Weights of a small GPT-style language model, trained from scratch on English Wikipedia.
Size: 24 layers, MLP 512 GeGLU, 16.5M parameters.
Training: a variant of SOAP for these matrices, 581M tokens, 2216 steps.
Each number is 128 + 24 x the weight over its row's rms, rounded and kept within 0 to 255. Layers, rows and columns count from 0. Numbers have three digits each. The size before them is the row's rms in percent of the matrix's.

# o: layer 8 attention output (transposed), 256x256, rms 0.0445, rows 20-119, columns 64-127
# v: layer 8 attention value, 256x256, rms 0.0358, rows 21-120, columns 64-127
o20 090:100070099124118141141132105100117152160147093117104116135077102148107125128132168116135085068157153141112156138114108114127138112140126118093139149082186159127126141127199155127088131146160178
v21 075:094147151102149110144170137124105116139155122128123094119155172125126127105124137131123115082134132101143132083153082123107120097105161144107116157133133125130142168140121097112137150112103160
o21 086:159144116157100138145106099138126134086102139167090155092170101128118124151134143096137162158147118154078134152108148152129116143121104153124105128154120132110096068134100162104107136089130105
v22 081:129134125139121123155121101147149096111114123155127096134118127143161129155158141105146144106141143078098154139200091121074132179130154142156166093093115142118126105114156121120100128129110164
o22 091:116173119101174175094157137141114176148129130098154123129118117120092129103110123123155140113093110144126152108107152134154155121128106136127123144141124130099128120129133148083142115133152114
v23 077:121129105102132140153125158177140144108123107132122123142121131090166128097185132077143119187146091118132098116154189122152136116136146092143126124161105131191109133111125102106119141110110153
o23 093:140077120124122095098133109093154116144139095132120116113095118169114141138089130147116149138135133141133171146125070135112143127116125124067143143095120118094086140170101138094145089134131073
v24 088:082126140114136137070143098079124165131126105115137119107154079167111113168153164120123107128149147073096157120107120059081110133156155118118124132105095108155093129127153146104143102101083085
o24 098:143130121155166112164115128145143118093141129127137118139102145134120139071113093114135094106127075192160100102121144181141139126138113120132120107143108140112165170109140127139105134112130145
v25 081:164185123096135108138105114130150130115104108077154126100117119090100121130099109100062101140163142101178102125121156120081143129132126136172129105152144119101129115134148095131169134108130183
o25 092:103081132107152169128141112146132165135113126154109130125158128161158091112162145152131166138107118141102141129122136087156109125128134147126137191095109129136149168141139150108114123113113093
v26 087:124142121114090158138091128117142141124150118125160127138109131148133138159146131154118137144136095154153172133115132155076109155115118130148124128149140135129164112129097127140141107157174123
o26 098:155154137156163097104123195106119124130104093122127134128176142117098140109133093122136105151114137099138114116116109165188140086135127130110126141097142125124132133135149120130140121128094096
v27 084:140130137159137190120150144134151201149136125132146176104142101160122155136097135122142108126116148097069133094117092140101139134109155123095125105133138132109121098102148124101143148131156131
o27 087:085138131092129088093070123164115090096159197122125066138121115086097128189181161134108177127132145158162128164120117133146099110134140139117131162144151138123146151108119108090091102137094146
v28 079:126104134141149162147151142082142097088145128095158128142087161147092128089119146102126095082124117175128124104135142130131125091102125105132144093140167155132082145119137085157097148153144149
o28 088:107116132130100100087118152155172179166152104134120094143150130154125149174167146153146117106117142123144127164132138129170143173169141168111089154131114139106144083112083139079160145139124113
v29 081:096115135139131154118095165166142127121125123127136134109149139136162138145140150141119166146115102116107123147153110118133142111160160149129133127138103161144130121111153095122135131148103096
o29 086:094147093132119094116141080155139145178144129149118068115136108156078140122126118104120108155145113128115150087104159131141103129136130130108101106155108104133099116161121118126132099131110133
v30 079:145094115115137137148094099082140061141112113146116111097149112126162140107146099118114100145127132166146122120132111098094110117135101153139117131086111152142173107143157132144123183152116045
o30 087:133158090162138106142188122124138167110139139111169143129159139128114116134102126135139126142121156134124141098143143096140105129095158090132165125147091164119118138114099134142164118113128131
v31 084:118109108128121184149115112124065071071102116137130121119116123144124121133112144130158152129144114162092163113126126113098148137153093132123144112113156120158126103085131112117140125127113116
o31 090:159142142097108104147140129139173142117134131132149136119133139099114156128139137117138116143118138082157062094130116159167121088101141149172108115102081207127126135135136131147111117103097167
v32 073:125145158193136150134134158098091132150149123169148072112139135128129136133121127165152148139129127121164102094129115133092118142162125144110148119103142127082103125144105163130131133131099121
o32 081:150095128113080076168150144133123143148094128138121094100125122114118076135146122123109085131100160112121123157106116124132115106179132143117122129149116130119151157159141115077121136096138111
v33 082:140118150151145136128131122114121081107144130116141144164111128153130108107138156099113136123094132156127163125110149119185114143107144136112090135082092103092104085125138111137119157119134089
o33 087:110150139108119113128136121138132147145096105146091120095119099116107120146149102160135112120106135139143085113129152113080139078141094122155173105160175177107121163163103169149150073091100169
v34 084:125153120154091136156122154157121087109099155164138142126159115125098116143119122134104113124108141107148127101134083157163137141118085141134131138147137077094127070146137131124108104149119160
o34 090:164112149115175148083138106148146140172112131140132137113128131138146142136137139146172148129148171112124146098112143137097118169117171124144146082104133111089116150136127085174117155090143104
v35 088:156159132159069106075146115087106140123151077111116156149111127123131140134096126098150133159167130090132148129127144124117081141219109127112147120127115109105093138144143107079142110108065171
o35 098:149109075117142127161133160109139141119127155145109140124132130127144113050151096152123141117093137146132149166121133103146135104115150131134096150101154157122120193104090153218152153148140131
v36 080:152106133152137095129122123120132103116114170133145069075115155135152095077152152128135096175105142172105096146139141104117168162139121131153136106134140093102148111161143118162140141139108124
o36 091:095151143131138130127108122139132121098132137100112132126146139081112137144096104166161156098171103074123176125092127145120086099125181102088117125119113191131117164123110172078111165124147129
v37 082:081107120097124114154131122122105119155123125102146117129143122119146141133110098135127075132118127162104119117126087147131136110153181152146152143151116145119134100163135149092111114166139161
o37 091:176134119130098168124149149115146143128123123126106107091091146134125153140200166120154124122119132080110129138130150124159106109085121084117133122117156094134163134113109155164132164102144151
v38 081:108073126151174146131141082082120116166099096152096169137109154136095118164117134130132215095129121106129141141167146111128149108144161110167138139159139125105109105106153115103097105114120146
o38 091:113200086059086104125103150144162151142158163079127144116146117136161132098119111152117129146135089136109138113075150154102125169108123133099114161120113138135121141124105131125131127145122130
v39 086:149141140123131161130125123157143183214189090153128156151117143157157098156132137116138143119128133138162136129123186118155145106150145120159141099132145165166143130111109157085121149156148129
o39 095:148086164101107155112115131094107055068108131150128109144138135133116143108174110106149117154139134165095129131098135109097089139110133143108118176117091117161109165123130135129159109130111113
v40 080:114145122138144089149151109114137164124123131120146122100084100127099142092116121136116125101148098140161127113151118153123121164104122096111133109159098166109112143107146154082145146136128108
o40 087:134103148121106175113113144124156108102097097163081144152144152129137122117100132082136191154144135127086145117137147113117163107158113117106098169120188115137148113098120102149133116147146158
v41 081:113089131168152148124147161147067126119087154154089129112121140145141107104138129143139117119124116119115117107156110161120143155120111186112127098113106136123132126140135135128138112134113096
o41 092:151120146108078159155086138133156178125115112095119116094099118102151138171121125099127138126107160105125116063117156134128106117155146072087144140163182100153119079144108105126142147152147139
v42 079:122108143100078137134161117132116101134100092153098165158143103162146167054106148120105119137127112153135084146170119143110142081148145122089163132125121107097142124147175093117130172101110112
o42 090:157125142094104105151104160114164121103172146115139103116122131094110122162124113128111151113140126108162128141100149118159146083158132139185112121124136145121109121134122136146136137134105105
v43 083:170092125099152137126090119146151112116136160143127146140152172162141114150132099184140127154120135134129178117139082116136138128112140118115128094086110154119128134149112121121141149093171130
o43 092:100120136159135105095117135109119124111160086154171130156107096130130103135120172118117138139167148113095118135128118110107104108137096107136141150178142133077132155164159157130095101134104145
v44 083:168103150128150126121108100131168081171141113132093101157190132105093158145112150114103094103110158159171179141154115124096094111126101119136136127103134139099152096126162135133144120125155102
o44 098:084141123115124184111190127162075137076166166101134157132126126160187114100088089134129089101154138079129093093114178100121148102108090128130119116134089120145117164091129118119134122106136156
v45 087:167121156124122163090135120136158161192128091118107180162144162123088119093136135134139111122139148124083126080158135102133144118095147109124142134141139117108110172165115095112141129135068137
o45 098:094118100111144118200139143130124122085146152136146092112150120169163148173120109129116117119113128175142169125094137114149147141145115106120087143111132147137186132122137165127104132135162151
v46 079:129109154153134120133093106131152104091158165107139138126132123152134141101143131141134152095134140172107069171129136189117155174173078171091114122132137128142152112111129140177134147177115134
o46 091:145145117137124181125137160117132140136141112127141107148131108136106155160104096110112076137129127124160132107132132127131140098099108089148128126131122115111108166156119129086122127097116127
v47 083:124068132174156120168113146123138124155121173128109101151156148111093151114148150132124136090113128157128118151123149160191150094121083160101137121138149164121129116120177173154095146074115134
o47 092:130153142127149152065127126153134107126118103132151123067109124146166123140131109173157137120158162110168129136130139115065121152095151126155111124151123112101094136146129114107170122175123142
v48 081:125139131127122132102104131158052139116107173120119136132129147126101123132133113178119119156117109095126137155116141106155161136084073143142132111141138139095151134095145112105143127122119125
o48 086:145119118141117120119109084089187174144125104129124116149101166109124147122096088085160119106133118112125123123083092107101099133122178117143126131133122129178092165164136127124117114117113161
v49 082:110158131104111129171130124159142132134164119139113109125121093140081136144183108126181132105124144102130117133088142136124128110152136110121120121138112122129148100159139104128098162120133160
o49 098:131144166143153123096130117161110164135099172138138126144119127112161108154075174086115085127164126085124133112149159085148139155102116136159107131132090136130130136136158130165155081126130089
v50 088:114118106095090081129130096115117114122093144119125144121101119076160112084122132134150133100127121199139088122132149123107149086117131133121142154138153116137144135095099108144147124134080103
o50 100:129121116141129164150120129117123118138146108112134144130156109144099138143132095173153119139116090094127130099093152121150106126156089133140116103080073111130172091102099135154115127135174113
v51 080:113135119107151149080115142118100114144118158080118128108112117127121138120107087070154108155141132181111103112098158119133154132108127106130144117109085162109124127138149163149118148140148102
o51 093:113151130141099144171176113085161153106135106176143116151099122111130156142147115140116145120129122089150153125145143164163112130157096154112116108131151070121176137143113111068144116123152165
v52 076:119125088101173175171095123192112128176154135096100098123117127109138116119137158105149162091153194121188116169111093124138152167165116161134113106134144145110078145137133113114091131087123164
o52 087:131135159156109074117121131072099156101110123169118143111117121145097127130142104164100118197105109128138153095147141119113131138127143096135110174141122112124143131157098151110152175185135076
v53 083:118129109133177119143156126116114113124113204091119193124135062106137139123084146144153101122092125120084124151160187124131173125147112115125105159127134176143130102119108121140157121103125089
o53 097:112113141147130135123103110174128137115133128154151118135140138118131150155166125133101120165123118136155142127109094072080121135082135106146142130164126109100123134118135148172099086148135164
v54 083:125079113111144150131113117115080101082156145146124136113102104089114095128148118184153141138077121208116130125155132097159147118120119120103152096119161122157099170130128166162135124122118116
o54 088:114122064148133119165097087140162119134125131132124159152131146173150148145118123132093091120152123109114127118135146184118153131128112119180081172182109139124107131082147119135136120100118147
v55 081:148174098135124145149154183127133117106093076112167113127164103126089148099118108192146114134171118119136118113146124195143095129078149125139126086115145144122113095133102116137093125118131125
o55 091:139069147126158121119139099156139146110120146143136093085078111146116124174145151133117170141085170182107153142106111137128154103122094132088103126131151140132135152145115120105105121160098110
v56 081:148158158130122135133099185137129134109157115155135111126134123166072113165205103132164184159158137132080116123130105131130080166117151138142127135172133115105134110135151112094158145154143151
o56 096:113112107146118135121161096159122131132071120137137156153137126090151167139067170149138095144154122141150138099142139103113116058151097130148123130100128161154112104121084111171119125110148096
v57 090:169140117153140137118120187104150146157146112103120103124110095112144157137090117174138094139146133131140113154136092115118113089124105116182113142163117116163130085098088097117101106120156122
o57 099:119143131095128127142108125140088152128100176187136129136116180107152102123092095095099146121107149143099140149123135146170136185130127172105131120126151132118142126125099128091131088126115169
v58 079:137133123108096118147102132167157137114147158130141139143108114135122140139072111123141163107103148104148154153137154113172097149126085182086153113141093119142096157133144160106148113135147147
o58 094:062107114166144077086128110100115130167106094137109124151124065162102123115166120140082119135156103125106147129148104135104162110155118093148105130167123135119106119067139111137160113163132120
v59 081:140119125153091112158132112157072115140105123136120150209153151108140133093147145128135102158138149173137146126144140180097146130133113139108133169147123146124155160165132108114134168138169114
o59 094:118102103139125140097149119087139127134168098087112140074138106147090115162090091158109148140190118126173074133112138097142082123110143090126117110140165127129127108122127161154137148115135157
v60 079:134144146126143130100111133115118119154128142092135086105132137136080129173134124082143131133150128167138090121087109103127126111142139108166135104129135109137134142178123125121072110119151114
o60 090:086147105136128104114156133128155114106160107169104169169080130095180157129104173143141127116130099108144140110184126161116149157162098144089119119113102138140098138114141135118156141180136102
v61 077:164162101138112110131133172134129127099141119142153125158127119156084125160144157095103094103141129145124147125110123159124158124140129155151109093138121108125129127120122117106108078110169131
o61 086:111080137078144144130106134167134132149133110170144112126118130120146146114127096119172139153110131138120093122162115140160123155122124160160150144149141134149168110110117121122164127126093131
v62 081:164162109109103107134095143105106151102139145122116119120131134088116098076132099093222123119120151120132174141147150122105113159136128164114112155131118111110132165125120110170135145106130120
o62 084:107140161135128109160194117114132126111128133132118125120130110124137135147106160163128122146114125109136109139129134112132123134142117107143167134099131127159113099093131150105176128105049158
v63 081:132136103085118127122131174120152142135177101134090161166159110089154117122127122102135133106129136144120170118111110092128148153160149137108135114118122128132112156125109170086122153135127114
o63 091:145108092148158114136117089100127121135125146128127122115135130133095124119127117156146158146124071129122108144123152136119078107138128150120102188082132141114157149177122123160135075143119112
v64 075:137121088091133117088096106147119144133142146104148100131150083144119159167130124101143098145175130106142109116080147095125118113087188132101122156145102136126128172129128094144132165130125140
o64 088:133129139189131141165149153082177081160124135142113147118126155132127109173138080138113096156124138133126136116173143160106170113145136129132118083122119094111152126145132178117107140145114136
v65 080:114142139102132143141102105125126129163102095148109118126141105134135169129124154118123134097123123126151130143123151120130140128119179092104135150093129158149153163126122103111130095165149112
o65 089:128139115125142092131137137162145127120102132118160146129146170079124112126158121133121147147136142121105147158174120111093123137107128162162095092113116131134124110139108104128134121147088143
v66 085:104184143138132110103101072093201134128140127135117105152126123138126129077125131156164133079139080139116120127154128074132169139127101091121150112137070120118141115115142111089166102138104165
o66 098:151144099104069136142141156148084132137152151106130134124108115112149171122122147163138134155144142174090142115133107142146123131123127162117135136137188143121111147127122140153055155100097071
v67 082:126167146176119102117072095094140131126136158116091113142119119139098098117111139124130120157131120122118089128144077124120113171082152135134150091123170159185116141090119125176120088118074126
o67 095:096103142113098113111112114153098142137158135130186112144152110125179125152138079162146136098116100104118126134122153129148141100142128183129118137165125111118149118140150133090129153126127145
v68 089:140134123125133168108087152126154095130105142170086119113167089137118108104145172128115105145078141132142170148181141143137158134139122126116104161133131143129112077106176183104125140153103103
o68 099:116152107123145135155169110105125127114115140100120089112096145129170132136110110121172131109166088126157088124082152085106144159160138076147165115169099109103142148138097121168111109107181130
v69 081:133138113066108085138159129151118119152128129155121147110117120122144111114076123124125107119155091134135132137164148127090146115123125136102141082113122131109132108115103115113143152144150156
o69 091:087157108153111110185126120129094110144137123101149130135115148138091148128138128107151109165107160105115092082136154142176154165115156121118093164122119127111112126159105126149118125100127124
v70 079:143130170129155145213084125149136173131144131128135115124110132141095140112165115159091148178131077115093155136113112149171090138121172132127124112145086175095111136127151144149173115119144132
o70 089:124164102112118136103153116114109096096109076138094119135153100150176110142098127144137098131115169131146101125135139155068140116135100137106124148137169106109141149133108099094106113135139118
v71 083:121133130154103138108134164164130126123117140112119139078081118114111105149091126099139125180128117144103089140078099129139177098131093182101103119091166143124123125159112128192134128119114114
o71 092:128162147102132097134133122109113142138108147128110109134097127114132134129143118168123061102145107104184161112099129110142110129118160134165117142147111097151136141074155138142117166150165140
v72 082:111157111142104096138112170159162150111152207140126137152128142128161113153068100086091110137116114131129145098211130119123121099119107139124150107105164108125161159102117186125087126128113115
o72 092:100087136115114129114135070122103105131128081137108103129119083117088133099167135156161160089120117130092141113080151144150164138084145124115147133183115116145124120170135130100124152115140133
v73 079:113117118134135093087141137132073128146142107131131078090109152072113157147165168111134137145082127130126137127073116139169124152111130135152104141146113138166106123166134164141145132124137116
o73 084:116099142121126110118151086151187108125133145192129162135126134127186112108125136146118151107172139133153125148159110131084119101147123135129121123132159117131103097118139113102084152135121174
v74 084:102179127108141110142112136152105125114145183122126122087152157148133109137135097114144090097101134138140141121107161099129130125170120134094107096141126164142083132098161148111163149113128118
o74 092:117102113126158121116116092123124131166138083097098151167132119120135158112149165123149133127140102116120107157146122121092098108151162118192154189161146117093165155129157135105115070081109163
v75 087:131132079134104111154117148099163121150124141127095178157136132095138188139176133151124137114148148159174116094128104153096147120141133138141149122133140104109175102109104119117134129147132136
o75 099:113109148126132112150111146133097140083129132071168149127118124123080096132092084122146119127096130137105121160117118135159126117101126116132170110164096106116104153159097115116148119132139085
v76 082:104137134182131140132141084103140106154121194148065143108107139073127136115053132111124113113152099162125129122129134146159128114080154122124135135114100112103115151153147122127126123135112082
o76 100:161125163089112121085105172114099148070146117106146123124106153130103116161182110105095187115122110118119152081090132131098110142163115148128130165159151103153169097121091138103117130127164143
v77 082:166136164140178107113167170131134155108124122177121158144127074140139131102107116143164142128104111133149128138125092144132124154098155139128115115101128126113136136162110169128101136142147100
o77 090:124085137132144128155067102150119103189121167110109129120078163123144103136117163116114132125142177156166114160175111096120104133135150108124143140130148132132133101100097127089125122118125098
v78 078:126119140154142128117160128141103164143154121157152131168098095150124119130161150156126097109129136141095102078162151146128146128077147168107149135121102137136085112139135130159149096137170096
o78 085:086166088125131131172120135137135113124092114137086097107109141160136126157130101105118122125156054149146129126102133143126125186137137110141087121160179127077148119132149114098141178128117165
v79 084:153115074127130107141099146061137172132111097161141153157124139133122104120175099122109150132129135112104121129166106138103143130159131151105123133101123107106138118136123140146097145176138137
o79 096:100107139141080151115161160146111116128156147109121147113113149076089151125124121161166147137112131134135142136127107153170111126110148077103093093111114173069147160144148124119151119122152114
v80 086:143120160147175095114104128144157089165103121143153128123139128118124102122101116121134140099133128147156144159122124122157100080113117128114126088124104112131126142097147113131214152143091163
o80 098:130119083131056132162134117124081142087138129144120108112114086155114155112178098161150116167182111125104135125161141072092160134144160118149119155131158185119151149126133138125148124095144125
v81 083:095143109125142132144097138134130123120150102125171139131101179123149146110131110138119119113085153151141168128160130077161129147101131151148107127132113121123144136129147109083198123145133118
o81 090:117143149138142111126118122129122143126124108156064093164169049137096123162138147124138108121165107110104121096104114148146136136173092076114155138176123126122085118131104109169080150084124137
v82 078:109144135106096120119130129132143120134109103104119107117130155090164129172106153126106161124175127133132142180086118136150105153098135149123112127150130111090145146134096119114110150089164108
o82 092:131120122135173139134140130115095163159134153140166135160135123173072168064135113139144067139088113106121123094177139151108114083142119121133147168143154132146156115166128128119128163187121140
v83 087:127144117131122157122113103110109141166111070139131187130132147114119133157117141142145125135139127091132154116104080132151138078102152140124137135118120132134104157136086117107102152115147138
o83 099:138113123102155078146116128147144122078123164138132114120126135111164126077104152135138125118135164142121078132135146130120116143161107148129125111150164135088141130109153147125119134156130172
v84 080:128163148128138101138154144107137094068121153165121155084135107171122095120117141137152108111121101092093142117119128133175142142082091114124150134129171151113173116125107160127124133129157120
o84 089:156129127147092129159113119123108130149101131115099142147085134103075129177124104125117108141148141182121086165101096107115144139149182135122146117122117115135102163104118090137102152153104144
v85 087:120072130111148135148128146199152134146124140127117108106162107129151134074163088159131110149118128127128115138136135103126136123131092139114110172133107129112150133108131136148112131140107090
o85 091:149134127138136115126180136084111145119153076155117119132134127117070092167094113080141132149148099142140139106121123145141142111137129095149146098102159136152120115105121110125131129170155130
v86 076:076152155126140107065141123127195134134122110145129140167114134177142144111155133145139133155105178115127101148086112121112098141127126124142148188114157155150146133092132113113082151135124135
o86 090:145132131124113139163155115151097116144094142141131105069135124094133106098151095110160138047144108158087135085153153107145098142156126133112140128135084143129112135181113177114130090145155149
v87 078:151127142126152097100116116120147089113104105115096083164112110129163069096127159127153101117112142086130144132117107137099123116100094104118126087136118133132145148154103121134162150174157126
o87 090:113134130118144149120176128143126156147111149114145145118195149130137129125164099134111138133166162142089113075141109107129151175162140110076129141111112103138134125145115138161107141126094122
v88 080:096117169130115114139099107097150155097139114130099153072114147120112135163122135113088100102168118113145153139104114128130145129121168143146145126161167102147150147133085116139093172124113124
o88 093:196153122124129167102112130197089133131139124138160152115126120104073138090171156168149125159112082137089100115145112127124144155091111194155141172113141128110113097135129112105120112147160119
v89 087:085068146127117114179125136141154115114113140146148083101122128120147179151102176151153112140090110110141121136158130142093163129094131114147142123168147107133099132092143119120149112125128106
o89 095:137136119135151146099113137127102096164093159088133155158199135131109120107160119100126127120128125118125120122053082117142124206146117146110135124090130142145130140111107144127131144123122155
v90 088:144124119143099123140154163077123103116164162120155124157152137141166171163147128160096125154146128117116123095126132121141143142107138098129125124168139137110108109147124107081120121156124126
o90 097:119081152113116141108152112130157113125088118118090100133094139120118117121125139079176153098126157196156111142144139103152107143141132136111114153139138112115131130112122120150098142150130128
v91 074:113091075099127114131155159121147134161140124115100159106119128133136127103137120145117110088128096133131124105117088110122121127117141112109153121164122113152113113133158178130141177151122117
o91 085:122135152166119164160095130119163119090116141198121108168090128128135147154103127121159109146125133137106164125108135148136108112145132087177125146090159085113130095122117137115123110141117160
v92 079:072130148125095129119128086114123106111149182133130116102120146139154149123115146158090138149112121115097117137107142163131127089076130159156125130139112143125140102150145151105142127122193140
o92 087:144075125122097096108108143137125106138141106139121132113139157154127082137105123111203131093151116158149116106132147118117153154134159116087138143153180099127120157136147094163089145096111130
v93 080:157119163097165130111091116105152121130145098164128127153120151138101164158105116149130073123110147103143102106130172106152104145117156149164172132141122118139117128127133140098080067121136130
o93 092:142131110134087126140116130164139110113083158128153142111109137092115125094138143114137135163099138188112145137154135123153125147131095145159110163136136137135113128116113103157127172172164096
v94 084:112166108126117089098108121131146116108127117133071123103127143143113149094090134156131130154104105143121126117125182137124158126109166109101088161195130140153177083157129147120125063119098105
o94 093:139140148099152125112135130119125166162126142084173111138166153139119146170151148129111116117157100123161108094118106121166110129109085133109174125096116111141079146088130117120097148144190126
v95 085:126151119146142109121132140103178085095121131162103091136121118130119095122125135121148115148134157136094128140120130148090145090154126137156112117170158090115144062134174163133127133138123086
o95 099:103146138134122118131105140172089131133129213110157138092151139125127132151125126139109104098123095126160108121111132100133128146078113132109161084106119108160115137154127089108122103083113124
v96 088:134135133149115091126125159113149134139129148120119097087126120147149124182133105159123127106138131144146089076158112150120135147143125148156122143129137118171099123096119122144147100125144159
o96 097:137122115118113111116109149124091164133134123201185141125112128089127119093109168113144164172111130097080156113132121142128125122111137116090103125149135110055149180158113165102119123121098122
v97 083:131083112165089112150114163125140112114117119169145104152113099103174153114129109138101119097130105177174106124131151074097184123120142099106158115156168139136087115109143153122131114122096115
o97 092:151134145124119131145103134141132127108155150100119122149130128141090126148119177094126120116107118105076145160119083153130114131153128126133108138130104153143164135110102145127145171109135136
v98 082:117127104096141113161126119127114133157110104135098149152124127137156105091124143108144139144111127126123136126103144130109139153132133151080113141122122141108118118127088134133132125120125138
o98 093:138088105138123184147147122122141134155122146103154079126152104108083150119139084106121091141182174138131131101111131128111102118104143054131094113140133114105122139119171139116097123144126124
v99 083:113106145122159082114168132138119079138098120140102135119111122135168130114122135139102164125132141193095105153128137131129109108113104096124126146136119097129109147095107154151152131150127123
o99 094:125129086138112135136097135112130133121150152139125154150148115148102145095131065126134130072127100128175135099134121128118138119108132102131105133124130156139170136143132092123136168119132143
v100 078:108141153177146105113141143158137115130125105112087090159137117149153129107138127118130164161110112120149087119116109125129116153134163149178104155140166121166143150135106132102177146105159099
o100 094:126115096143148110147118122137152145109114152151120141124104141117135106140150099150118098127131121138108137128140146117110118114125105105135118128158145128082142115159141148142100129121153140
v101 081:133151097123134109105138134086125118147125142150161160126151124132116133174119139158103127119122107157114158126066142112126141111109136137137129107140126083127090161130147108095104137122130121
o101 089:143107159098127101089123109159111111057120114127130134174137162129147152116130105120142159117111115118116135116186100141116121092131125126157099118111115145115091098114148146137152091109124158
v102 084:151114115116117128200145084087097151160108119103103143143096155138119113078119109098146128144131092154110116134093160108162114126113138131110118116114139098154089190154116148147131145149122110
o102 088:169157130157106137081130100143123182080140068130172143146109120138142148155089142138125141117156156128126144134181110073155116120151139120147155101139127168137129110134119140080150118101086160
v103 080:133090122120091070134132136112156090156121124139151111092114182135135090153131118126118102126155157163142181089130160127115070154146087152076106140126141129075132123144181135146076120145142121
o103 093:113130123159128164111103116128094149133125139094125151173142117162109163107113119125165143152132123124129120135138149162154147130110142068138142094098111111170160125114100101117170160162085095
v104 078:128121127110136088114117113134140095113147147125132131146108153083138174096130131124153125141139128127111130156166156161161143118146116080111131136164127078127132111091143130136143135113082087
o104 092:160130093116154118174075164148129153148176115078136129120100073145112111134139095147129152154117142125070140159073131119073106162094104110159143112103132159163128129112102112113102117107154126
v105 079:127127139140132113116098113101096087138149150137122135106150189142139128117171109118150168088125109091104134155134125152118118119172155158109120146114124126112129136099140136170145142131158149
o105 090:093126104131106114144128117098133103096139133129117073136123090125175138132125125108113139152142137118130125115157159136123130135117120090126128142143104126119121084120125160136112139149139141
v106 078:181095131112148144101103144133155099140200141139140090124152109119180103094128097102176119115145119145133107170099104152140103175126150085139113118164141087060099152132125132134103113142125152
o106 092:099164147113130124161142140092107103130128098106138146130106106139081098154143131179140100162095161099124156132138129112133115128139110127137140103121137136182144110127139130093105123108158129
v107 083:118127114114141114149140142127131149107171125102105115135116146122131137173147108156105160118123123095120095104125084105129109116136087123127146131134131115094130122107123125158174101121125113
o107 092:113129160114120139123134093095125157118114125154111144136141112148166128129120184178103117135113126143166160119146097139121139119118102145122156139101129120119097091143146156107135190118092129
v108 084:088153178171137171130119163108162129124144096179125156091136157145116189135152144146144165191134115135112133136115125112131160098116098114136162139137142126108151155118084139146092084188116088
o108 093:136124118136079087141118166135112130149089131136142140162133068114122097129108134115082137107128097113195106168161151186124118135155141141080172121090106109116115117103171127092137150105168151
v109 082:118170115154164123113137138115157139145120126148140126095103123127131150119148146096102155112175117129190122128130109099122133144102110167132145120125125125178119124162130125099149149152087119
o109 091:095088139111090144173146136095126099134134137125092115116158145136148102125119122147116097124142113136047148127145128149147146137104138154093147105155145127074108117086106129138136102098146126
v110 078:110105120138086158175094127169156111110111127131123145153112101095141136092122096130090085124085114171132164074103126133111121122132120178097120146131155141087139143129110125093105154140082087
o110 083:144139158085144090125149149123114149139123099095115143114114136158122124177138152113174172122145150136155088123120193123153126142182177117153173138133097157096125117119143148116147119131161117
v111 082:142103134148062135120143139145120152144091111099118107155151126094143147097139135090071128136154122130145131150124098094093151093114124127132127145098110155172153126144091162132133078151119170
o111 086:121117110100188153124129118120132123120128135124144160119159145161137116142146115143121147153089141150115136156131175119181134141164159162115094135116183091093121154101181114154133156104151135
v112 087:138093122077158163095115111146093127145114202116118106136109151141133134146116141140082085162113092132114109112155156133133130128125115097165108135122101124125113130141128188103129115123138122
o112 091:115124114173113100152129144135145114108150066128117131133120136140098102143131161127133133124141185150156109126113102118126152119103138104130111117093141149109122108108142124141089154112167158
v113 079:151116133134118135123133149117134074092144164151105118120091107157154154099090119090088164146133143148160164182154105129114105127163098148102135142102079135157091124113105088134135136136137182
o113 088:098106079064143159135107132126145152142130118148146126087111123101131123176149158134131106159161134148120131088103114130142156144131187100124127116153144114085133083152110158114114125078116115
v114 083:117094103119133125113157154145080129109168141129119125136120136122121113127071143086130119092133090150105111076093103162117161112134161079124144141134140099144165143143090148142125104130180130
o114 102:117161182126168122154087134116137145130155111145121138149112144149155145113129159138156126145125145143152132125167132115154115147118093152117118109163097147116130102113130147108139118141113153
v115 087:133166145144151122099149117126111138120101106117146143148126131119142086114104174064150177146148125122086115091108151175122139119148087157135172110122138104092117157132146114115096131117121081
o115 097:145081128166152120135111097122147135122160138133109136120135111127110149139142124142118097157100151154113103161150122101123121148129139133113130139149127161154116147094110114128179126179108167
v116 084:094138151127105152137156145148122101132145101115152090097098127091136123104136096160158097087117141126104132107139177107139090104151141111121136059121138116112132140134142187133123128113136100
o116 090:117132123129180129166142062156137143125176159150103189106147138163135139157172084125115087138109137109108122159126125143115124148133169102147149154137118135150151108115095100148150163138116124
v117 079:152156128113113093134065128125084149119161142162132121101147121125090147141146126137137128162151107178130119118137136094103121099141137126163121122135096143132147128132125103115124137088168123
o117 086:082106153156157104076145110142132100195145158095094168178084144108133133110084098130143104151100120143087172109111127151170118130132122127127105109140158117129099135158119133170134139159132109
v118 085:132077119113090120159112158168145113127115104122104125115073074110127119151140129097148089106163091152127100155131102142095110117109142102126106201178123104082146140145116142135139110142086160
o118 100:138136118110147147156139113130126157121144105137191131135143095138077125146120154157101126135134137129150124118144153116126192129124151131130144099116145134132127079106131119142110163084163121
v119 081:161148072152108143129119097125134143114160136119131131166157088093141179125116088122135126124104120105140071124125142154153146127081154153113123110133112176097089146123145110104113173126112121
o119 094:117119165146144096144126144101155123151087098131105107113122149120154108142145122136106168136153100117112139128156110114144105155157112120153139170115166113111139158146137132123165103136099105
v120 082:112123084168107143108119137143115120117076137115134098102101113168167088171144155122092082119109137138108170123128128129091133157114095159117103097104095120139082131159098143146112151123162116